Weights of a small transformer language model.
Size: 11 layers, width 256, 2 heads of 128 (1 for keys and values), MLP 704 SwiGLU, vocabulary 2605, 9.5M parameters.
Architecture: RMSNorm before each block, rotary positions, no biases in attention or MLP.
Each number is 128 + 24 x the weight over its row's rms, rounded and kept within 0 to 255. Layers, rows and columns count from 0. Numbers have three digits each. The size before them is the row's rms in percent of the matrix's.

# o: layer 3 attention output (transposed), 256x256, rms 0.17, rows 30-60,157-187, columns 0-63
# v: layer 3 attention value, 128x256, rms 0.172, rows 30-60, columns 0-63
o157 103:157133086132177123172140182166103127146107144139128175101130129098107135117094114128133150129085146163126091085127146126120144096143125164078124105120082136165147156112103129157098110122144128
v30 099:157139166147128146128135151124122126104131103137125088104141114131122117165132101131103125088170137162134112096102098142182150122111107173091134151161152130107144085065133097148186134078112117
o30 093:108139128129121107157131112102167136171147147169133120110167146126090129138119089147152115128104116136102168143156116095126145127139098114111128126068166115119153138139120143132146145125145127
o158 090:115106107143150155120140104105091133136123144113105143144136121134113131130165175126100151144127117063158136129135159172130063129141089089153125114182118132181129133123183118145112143117190139
v31 105:129099132128103134146104117087111104103131137093125115163140062109143104166134094123158061158132087138129128126139084099133135131116114145115148126109128122096076129183103120121128124130161114
o31 103:128140141156150115164139129134116118152122149121125097118104118117133158112129140178185096112157109101102133110104134091143118071119176128098111144152147138105092118129117159128145075173104156
o159 097:110117105105137159064162095124140119127154108162170120113116118105115122113120140130076122118133100109176130128108129159111157131149149168136050117090142155129131136103117119119135165120129136
v32 110:144158128159140092142077158104136122079126130147154172108109150141111147127129090126126162141107136139164136092104087133133173117149119123172155152109152139107130128119145100112131095112148138
o32 108:116147164142140105067114161144085128099137139104120146104150150150116149107085099112144103142147141112103096127101140100066147145138135134140092129155147133129122120149128081111157151116121140
o160 109:151073103147157124139136115150174155161107103136132123129134103143158111160180177149186141141097095133104137135110124107131155128150118113104159116131148135143151136147119108110079149141129120
v33 105:148150123165134104118147099119153044126086135160136121083115115101099161121097117178124149117107136160143133148125134119112148092115119147136143156187115139110096101099112135096147089128126111
o33 101:142139140119158089097114122119087113140163111127078136141122146128116171083134157136128179112128097153143122132143128150105156128152134122118140180151141145192085107103103155100108170140133120
o161 100:096085125141109126126142122118172160136123131124158169140160128134161097134118098145136113126127142162095094130129114103147125178143138132140075085133104191136171115150168090144151122104148107
v34 096:150151110115121156130082120142126116128147137133138097141129105120117120125080085150133084148119108106141153097083072102196122138135148110123169141108149148114099130123124178169119133086108123
o34 098:143101157123124121104115162117135081186122132130096114129162162116131137112129128121115093166101144123153113150137107136117127137126155159095149118117117104108146068135094115117127143114173109
o162 098:105132101099119141133143073121113138126128136132147158136079142118111139116114115129116117133097113127131151143146136108117176120131137098139115086130121107185078144122170101055129131162117127
v35 094:088132167109143120109125125161077142126099138119155197135150134150123159145143143126182127106117106127101124164089143101113112125103128072151191186117125172130107123074136122136134127120115128
o35 093:096183131140134105112104119114120115086102154085111144091130161146125122124114091076089111172115164112145136142134099118127145117135139143181134126099141119157105131132138121122123144122126158
o163 096:090111074106115137112099114136124120147175159116136088103134162133146103079126183098118135118097123109132135126148133168126087154104151160122118111152118091118154150144116084130118119137130115
v36 102:133133097146093153094123132144168131114117094118132106116172149137130156122164114145162114116143110119106098124146175161091107128127099121108140132119123135145126165192183129136127099101160123
o36 106:135110133134096109144162120128115135131103139171120135127107149119163124144188133156146115139105130117130148127150143122094137126115106139116151152126106124159154122133131095144135133107129120
o164 099:149134158121150134147127110149085147101121102134130086149158119118186087163106167126088146144150102110113154161137115102173092160139144148112117114118082181120119131108149133122116159151110092
v37 098:129121144145132148112137118116138085156105132109076099133097146136136112139104135146095099172100129125166113137123132156109140098114144132134117130138169126161157163142119111121077148150109166
o37 096:132120131141113119100109162145128113127107075140166086099120152124137138137107117120083140168156146111127100101124106114133069137131105125160149144067088137132150136160126130164118089157116102
o165 098:131172147098124141149147147076121173088136097138117162134155116123112139119161117076159123113105098135108137173100167077143188143073167112122126111094154143081096088091147107114124146111139082
v38 096:083117171149128130129144170135123145146141141097158155091072133140127133113126089148100148120131131115150128122129147153104099156114067139160138114083144095105114146128127063099191136116092128
o38 092:124125141136088139150117134131130079131148164105137150177114122100131089116096139123159123126123097128128158125155147140130123132120079151120095114154105168125097134093084102132141127122128121
o166 093:125177151133112113155149118149097141128145144139134102089082094131123142091156154111085112140106118122160173172135095117151153124110179134133097133131168135159107146125127102143117124155097118
v39 096:108117113159111135129135114117130140140124089126169129103163163138142124159137126135129191140111141145119106147129109129128120140124105114118095140139106136150132171122115152127175108120148128
o39 103:158107131099099126116139114139097119125099155127111126143141129099117140153111131119168142102132143099133158141174131160104137155096161157087127125140074112158122165126131173102107138140141115
o167 095:111105099134168131136110142148087137142147108146091087165128106166113118117163123153102156153127146105134104067123147091087160092099135143138122098131121114129144087142133145132100138155107146
v40 098:098102129095138141122127110129107144111125132126140143192155169109154129179123129125100112099152103126137113136100126112119121145153138133130117148127170145163129150110136156101063137169134171
o40 103:164119171117143144134124158150101081138145128091131081104098141142152124138102123188112158173108158119134113183116128149139094120158160131118128109109122105111128106142147151126153137082114138
o168 096:103130102154090145132144151106140120129094101142089204167143113130108096113121108130103119138157076125131139057122147130159126180081119090137093129176101121161132150144128106124117119166098105
v41 102:142140120123120113132130154137116155156123121122112162122179118108144118142186123131129123144144147114161121139180134171114107138084135090133117148155151152095139132137112104153121125105112179
o41 100:168151120171157128146137066127113092126135118118138130102084122104163121119146124105122117100126174133125136118114108101162103160128134132086116098118097164106122143137117129117138140121137118
o169 105:145091175081114125089089118117097141148145103121097114118127114186086122119162083135111125121113108098121135132149133142114169113149120065174136154104131093141146103104171124142161117151114159
v42 101:166131138134126098157127168086147187127148110154145120139151114100187119137158151088165125113095110138092130117128143133198150139083117126110145107126116143102116132103142129130114129148097147
o42 103:107124109140082117128115121102132099158150151127152117141112129139094128116138091082132070121127136094150113134116145127109091109120096140121084128156096095081112105172135153117108142132107100
o170 099:110120123184167157118144107111121113120113112207123154126122190145156129145158106163102122133177111144137115097122132144100096132142156136108148118115175141147131137109081119173135175089123127
v43 096:115109111151160172130100132145135116129103122141117112157139152109105144152153093168095168129075106107129109139121120118149159125142122097097081106121114093115161108136104116129151124101123127
o43 101:134088102153098122071138167124103098130140075119136138189079124135113165152107124130182153119136126100154148111103136113125114139116158125095136133104129120147151143146102118095127123134164105
o171 089:130117164149124142123119125159113101109114136156151136105149139147182081085114191110151125107120127151121127113150079138160149152164138186157169148145153163111135138138178132123128123122130130
v44 099:086165096145138086125117135121117102121142115135107123169132134139097160150135113170172120182148159140098106155096147180155143129112140111127123123140096137121140147176130110160096141110081152
o44 102:124126073118106106129156147160147136112099162068115106112124130129133170117167108129155121111124182127131139155190089111124110080111102099060157106136114162104147152113137094179135133163139108
o172 098:155114143121131150087120174142135157148095125160115088149113163157118133139091114137094093113131115167121191133109149160158118175152159114153127143098125112174140105090129166080105139128150117
v45 097:150160103117146159152113129091124122098131167182134151138085105100110125130119113105106123127161145093126110168161172134105126134125159160093121121134135136157117116097134117115121124140101117
o45 096:156097180080123135123106131085144127123119164100102109112144142132123126129144093136153145127115130134110146087114153112120123169068109161161147163142105136169137172124092126141116141113118124
o173 098:125144090148129136085141167156097117160149105128154077155123132101136128169111128142144137153092110124139133162107132153135139108147131146136121168124108146109131097119167113126102092103127144
v46 097:095128141189138164150152117125141139129112120136134070129167096088092123140145109125143139145144134160076096099137106099146108134148149124145114176106108135186176105146130131122114092118085135
o46 099:121171106083128124096124155089094139167087121090162114112126094136145168169092157159130124121095101100142121158132139120120142145094096128164114098140121132124105143140142154165125093134109131
o174 098:103121164107125141107130106122133160118150159134152129176131127162136104145129164097146113135119149137142171104099095129119102123178162117116116121145138153151172105141083102119138123120168173
v47 102:137118138127190106120143114117103139131187111110098130135094120151089140163138133100137149100134121118109116137117108120074120129105106122108118124142114081114119127195134121128162086097106076
o47 098:145122119072130104151133095152140154112137115095102132175119087115123097123163124142107137147108117110117191131106121134152154135131134144095085118160128147100158084092131115115124155111097137
o175 098:138138140138097122125103159118107118142129136183159105143113128137170132118091161112183114093134149125147100125101115132138129148137139098145122124092121147147092155106124139100130083127155158
v48 100:109092130086148182166066124164130143110140119087125150127150149151106068125099158140111142149095160128116116150159158152152099140071081109151130129130155111112150144096114131172111112106134129
o48 099:109118099144105154135158123106083113136128161123132120082120131114124120090143130154075122127107151086121099129147109112091130154119138102119130100107166166126121144173122114161141150103139122
o176 101:087143115148162112089152113125140077119122130109096121177148136128162137105131107112161133146139109191137129133133137090121121097148087112152163178141116133127134139099130124167093129163091091
v49 101:156124138109129136134095090148142123110127140131166089094116117131124150153110152096128127175115150105148207150097123107111111135132131136126097146109148112144102126115133137164122101147122117
o49 096:117156130138123130193122161121117129118116146167108088132113156127131082150144171120113100115160135139142064132141131090169112159105109129106106139148081110113148072095107144117141139136095106
o177 104:157122142129108165108162106109107106106137134099110149132096140143152144126123119143122129112111115141091084135155153119138162145113097146098158125142140083119124161108088128105113100101108159
v50 100:144095106133122126098159118118114130087087133133096076131149154108164144141166093102130177124107126155140110172116172089142133123098141138133112117140112165107125142127097097103085144148138144
o50 096:118123103132108127123101135163124123139148093127131083139096150130193127097088123122170105108136073153118155143080163129124088123107108132118144142176126101102113148157141143145109089102132133
o178 105:096105129107137125123110151111095145116150143175133118119123138145110151148123143106137101152143113133140094095135154127100168134107086158109095154114092114141138126103130118147157116136115129
v51 099:095109148169125115118142134109123136126176126123115154118134138123109152138098149087100121107136154151136099108142161102130111112094121094128114146166144112137134113142125127121145158153123165
o51 099:120140134095115093125155091139106120142148139127142146117147137085114109118153139087078160148124119158095141117133141123095135152123129097146134140129103134092143102108084158115091116139129144
o179 098:097134101118143170110114141099145124139113128108168095158094112128098129104124153126097125133142154116150162131135130137125162153172144159097122106091137125093125128150193140125133132087148120
v52 100:168161110126044121140169106127131133126102155142125109167135134178138160174108111084112090156114135163154123138140128143137091130136120133159078147138089166142107088174155101153135128116109157
o52 105:151136119125169111135134140103145134120104097134092133087141157154133127116135118132115123115141164122130155103120117161141135164063090104113179122149135124159149148154127155143200122101095140
o180 097:150147127099097161127112149121147097111153158125139119103116106123132158136124089117127102118136107126160125149155141134078142093153188156124140112105169092117100139071146112100104110138182101
v53 105:090142159135122162165129127089143175106132142151129120138151131138145107115115181140048138146167120077087138122132137142157134138165151076132144113111129093107153128114123101158110127143135117
o53 102:084118126121184128148116151114164162163156158107114107160164117114139122142110130128136114132098122115141147135146144104141143163169148128111163143098143130098175091129139103143105138098147115
o181 102:134136127172152116089075138153124156103127066144100143098089129101098158090161099138113144108142115141131157098103145130130174117085094149139112110141121138130114111174141158115145098156093099
v54 107:097157126154101133141164092137165155204101111138142116120140167126088113123141141143113097098119161162122120160148094111152136132163124144123172094131135109143162113129130162133105091163116143
o54 103:129137144068131141122123148117175155123138162112143128122094139165115097098149153113146128109095134145143134161122095103151104127180156128157074151101103122146143117128114111145144130117138153
o182 104:119150119138089141107142145165130123128085102117119108103158089128130165151118167134077120153123150101119143098125149129074145158144102104125185115147154164093126177120140147079103152104120103
v55 098:147116112078089120116165092151137093147113142124161172108132122131196123117119146138121141115113097156108161093130109089106135136150105127133166128129121135149154149124167134104147138104104148
o55 096:148144114145138149150101120148087142106105115128140078116118169148160113145127087119123120079101111100123136120137172165139152157160125097145074182151076168131132160090166112143106137130157150
o183 098:114123142133127082105157164089136165145101150127096116140122117124109149140092155110124140137131110164146116134110084142126142091105165106115150083122143105120131101120079130076198130153123085
v56 099:146157132103152137084074142151104156150087121109128140129134136130169130129114143151163175129124164087148127111123099149132137104127119111148157133124080165138118168085130108107112133152112169
o56 102:124157106150133132119196117128129071148154133103149142097150168128107100079119118168125106156131135129161121139078145139158125102121124122159090168096135122143098129125129138167149125119157131
o184 099:133091135135170152147123127140154157102096142140109130174135102117138108164124156091154125135140143119094145184152100164112153132097111100128169119147113108093128127095131146125098108127095144
v57 100:139142142117153124077130110118115134113126063139154132137155130126142130106117140140140133145116119144158123141119127147175117137165150122140155098097164118134145147108129127134131115122109104
o57 103:109096134101136118119190138150167140112141150129102140102120077137160107156129147138117099155111129092153164120110128063098127148137123092089138156129141149130106139166150141161101105170141117
o185 095:124133117176130135100111125122123129147119101142146138129106111089117130134168141134123110097135112104090111118120101168114165083118142198135131130128103141168133131096137157130162155121108129
v58 101:096097122151099132129137124071115122133170113114070170071121113156142181139118171110134111098117151144140124101133131191087099113113127122131138122116161134141108132113117158144098142113110146
o58 099:124154137125125110130158127135118125132134125136142170144139124144126114131120108108130138092117172134143104133141116131136141165097188136109111152158134154149136132094142109154091112121106115
o186 105:142108107132107140139114106128127158094142129131127080150116127111069146148082117175126086111140112083142203124127153145102129093139091127128131084131124104122149135144125128111157131184096093
v59 100:140115126127161112120089145141125082111105110085120103152116160116118151120144106127149133116121124140116076161121093129119095113124109160130172158113073141142083084110120159115116150145097114
o59 104:112115106146132127130096139116112155149151099092109142107146111142108181126143162161144119160149113147124138132170136099138137095085117127155103161148133117117129129114118096098136104106156119
o187 103:137128131141124135115136143108103111144079129115175135136100122084122106152142133100134115114104177125121103095129159189099131150113083117138166122147127074115124119136127177149166132121159162
v60 103:141109170145067089163086139128141121143187069136154137097108083120148106167124100104148105149128129138134098082151100148162127123135154131141130121127154087120114153117102117131144135114141121
o60 105:082155092124122112118120152103114154122169157109108118140096112150108137096119080094120120156118162151154149132079143113147129138129120136098104088115101168120130111123146152098092122110154125